Weights of a small transformer language model.
Size: 21 layers, vocabulary 8192.
Each number is 50 + 12 x the weight over its row's rms, rounded and kept within 0 to 99. Layers, rows and columns count from 0. The size before them is the row's rms in percent of the matrix's.

# k: layer 3 attention key, 128x64, rms 0.291, rows 67-77, columns 0-63
# q: layer 3 attention query, 128x64, rms 0.297, rows 68-77, columns 0-63
k67 078:55 50 74 42 46 63 39 28 54 45 37 60 51 71 34 44 45 39 55 49 41 28 50 53 36 30 42 69 39 58 40 50 71 63 62 29 32 47 49 49 40 49 67 67 50 23 58 61 59 39 47 39 50 65 57 38 34 64 51 33 46 49 53 47
q68 063:47 63 46 47 19 58 71 39 59 46 15 33 57 54 34 46 61 52 50 50 47 58 52 64 46 59 72 67 41 42 38 41 60 46 60 70 45 38 51 61 63 58 41 30 35 55 31 54 51 74 52 62 50 57 41 38 56 39 33 60 55 43 47 49
k68 074:50 69 53 42 32 68 57 50 45 18 41 29 67 33 32 41 60 61 68 57 48 41 49 61 54 33 63 54 48 50 54 50 53 68 53 59 46 31 46 69 47 46 32 52 53 48 07 55 59 38 50 57 44 50 61 42 48 56 47 59 47 48 39 51
q69 096:68 53 46 61 57 46 26 57 62 58 30 61 54 65 35 74 38 52 58 44 40 42 36 44 46 61 49 45 59 46 42 53 33 57 48 54 53 52 56 39 36 50 74 44 69 51 68 55 62 67 38 43 61 46 34 40 46 73 45 57 71 45 76 69
k69 090:60 31 59 41 51 39 47 40 52 38 13 68 62 61 62 54 39 48 48 63 39 58 49 59 30 44 27 53 68 49 34 48 52 41 56 55 67 46 58 56 46 79 70 50 52 35 66 54 52 52 56 46 59 51 32 71 32 55 55 33 42 42 57 52
q70 078:47 72 52 65 65 56 41 49 53 65 26 41 55 29 41 47 68 67 56 44 65 41 49 52 56 51 62 28 59 21 57 66 39 57 33 52 62 48 52 58 48 52 53 46 47 67 50 73 35 48 61 47 42 53 77 34 29 50 59 65 52 59 53 55
k70 078:55 51 59 47 45 36 53 44 49 61 54 62 37 56 51 43 65 36 34 54 50 56 52 32 47 82 61 44 31 42 69 45 49 27 58 31 46 41 21 38 61 75 59 39 39 51 40 57 44 51 35 36 44 44 46 76 59 50 54 31 47 58 62 62
q71 102:52 60 58 56 54 38 57 62 74 44 37 74 46 32 52 51 53 59 47 50 33 19 19 44 59 48 54 49 66 29 45 37 63 61 47 54 46 42 70 40 50 64 49 43 47 65 54 63 58 58 49 73 51 49 48 67 30 49 40 65 58 31 48 52
k71 107:49 61 73 54 65 48 49 21 73 77 48 43 42 48 65 33 36 56 47 45 48 55 75 56 57 75 58 53 46 51 58 49 42 53 44 42 49 47 35 38 23 62 44 50 62 51 33 43 54 74 58 43 45 37 58 67 50 54 42 29 50 53 41 52
q72 081:35 42 64 40 58 38 30 59 47 57 39 28 34 61 61 57 47 30 39 50 57 58 85 34 47 73 48 66 52 54 47 56 51 37 56 56 41 54 47 52 60 60 55 54 37 66 50 46 45 65 33 27 50 55 50 32 53 54 45 63 69 71 65 54
k72 105:40 44 45 54 66 41 94 38 54 59 37 61 47 46 48 40 68 46 23 41 47 46 40 49 51 55 43 40 39 46 36 45 31 44 50 45 43 53 59 47 53 65 43 49 66 53 75 43 58 56 75 45 51 56 43 64 44 43 62 39 55 19 60 58
q73 071:60 58 73 40 40 42 53 27 63 43 30 26 31 59 75 51 50 37 40 52 35 56 46 63 44 49 63 60 46 60 57 40 48 47 59 62 50 44 48 39 43 72 23 25 60 36 45 48 64 61 41 64 56 47 46 45 64 54 55 54 55 66 50 32
k73 091:61 73 56 57 65 67 64 31 46 42 43 56 41 44 37 56 48 50 34 79 47 41 45 51 41 57 48 48 33 29 42 47 54 46 34 69 42 49 54 38 35 46 52 51 49 48 61 48 44 57 34 31 63 69 65 27 51 37 54 30 63 24 50 54
q74 080:45 65 73 56 26 54 66 56 40 49 55 55 44 54 47 52 36 76 55 60 48 62 69 49 28 39 58 55 59 60 43 67 56 52 62 67 54 68 45 52 50 41 56 29 46 65 47 48 51 66 67 59 43 54 45 43 62 59 12 53 42 35 58 58
k74 091:38 38 30 43 50 63 31 67 50 27 40 53 49 39 36 46 55 58 67 46 71 58 58 46 50 52 40 36 59 39 64 69 68 37 51 52 28 48 55 66 55 41 58 70 44 49 38 36 57 39 51 44 55 37 60 48 50 44 81 51 54 25 63 62
q75 088:38 29 42 49 44 53 54 24 67 35 46 56 45 59 47 48 48 35 42 77 51 27 47 45 68 42 43 65 59 64 36 54 75 44 58 51 25 45 56 65 60 57 60 27 45 36 48 34 47 31 38 55 43 40 30 53 67 50 56 52 56 56 41 47
k75 105:45 63 64 48 69 68 71 52 52 47 34 37 65 34 55 51 31 79 51 45 73 48 32 60 61 36 37 49 57 57 59 28 39 64 65 60 65 59 58 51 45 32 50 61 58 60 58 57 48 31 58 44 51 57 63 54 46 49 39 72 40 42 48 41
q76 074:45 54 65 73 52 54 56 55 59 55 43 41 48 35 73 71 36 54 61 48 42 31 34 47 62 38 52 53 56 58 57 72 60 48 47 48 58 45 34 40 58 48 44 52 47 58 22 34 60 26 51 64 36 33 38 51 73 60 34 42 36 52 71 45
k76 078:52 53 52 35 51 54 24 45 44 33 57 54 42 60 41 65 60 56 64 64 64 53 54 50 64 44 65 24 47 21 55 59 37 44 48 50 82 42 39 50 45 54 57 56 45 50 58 56 31 40 58 34 63 42 66 77 55 32 71 48 48 59 46 58
q77 073:51 56 62 28 53 57 48 39 46 58 45 50 59 64 29 33 65 52 44 62 44 59 54 63 43 58 57 22 39 27 67 34 46 62 44 50 53 24 36 51 46 50 75 45 30 62 65 56 40 57 47 45 61 62 62 51 29 54 43 46 63 47 34 66
k77 072:58 59 54 42 37 57 59 62 57 59 19 40 51 31 63 47 48 42 48 48 48 38 66 41 47 47 39 69 49 90 44 45 71 62 66 53 34 53 50 41 44 72 39 44 62 57 45 61 56 44 52 70 59 56 36 47 41 72 51 40 43 58 30 50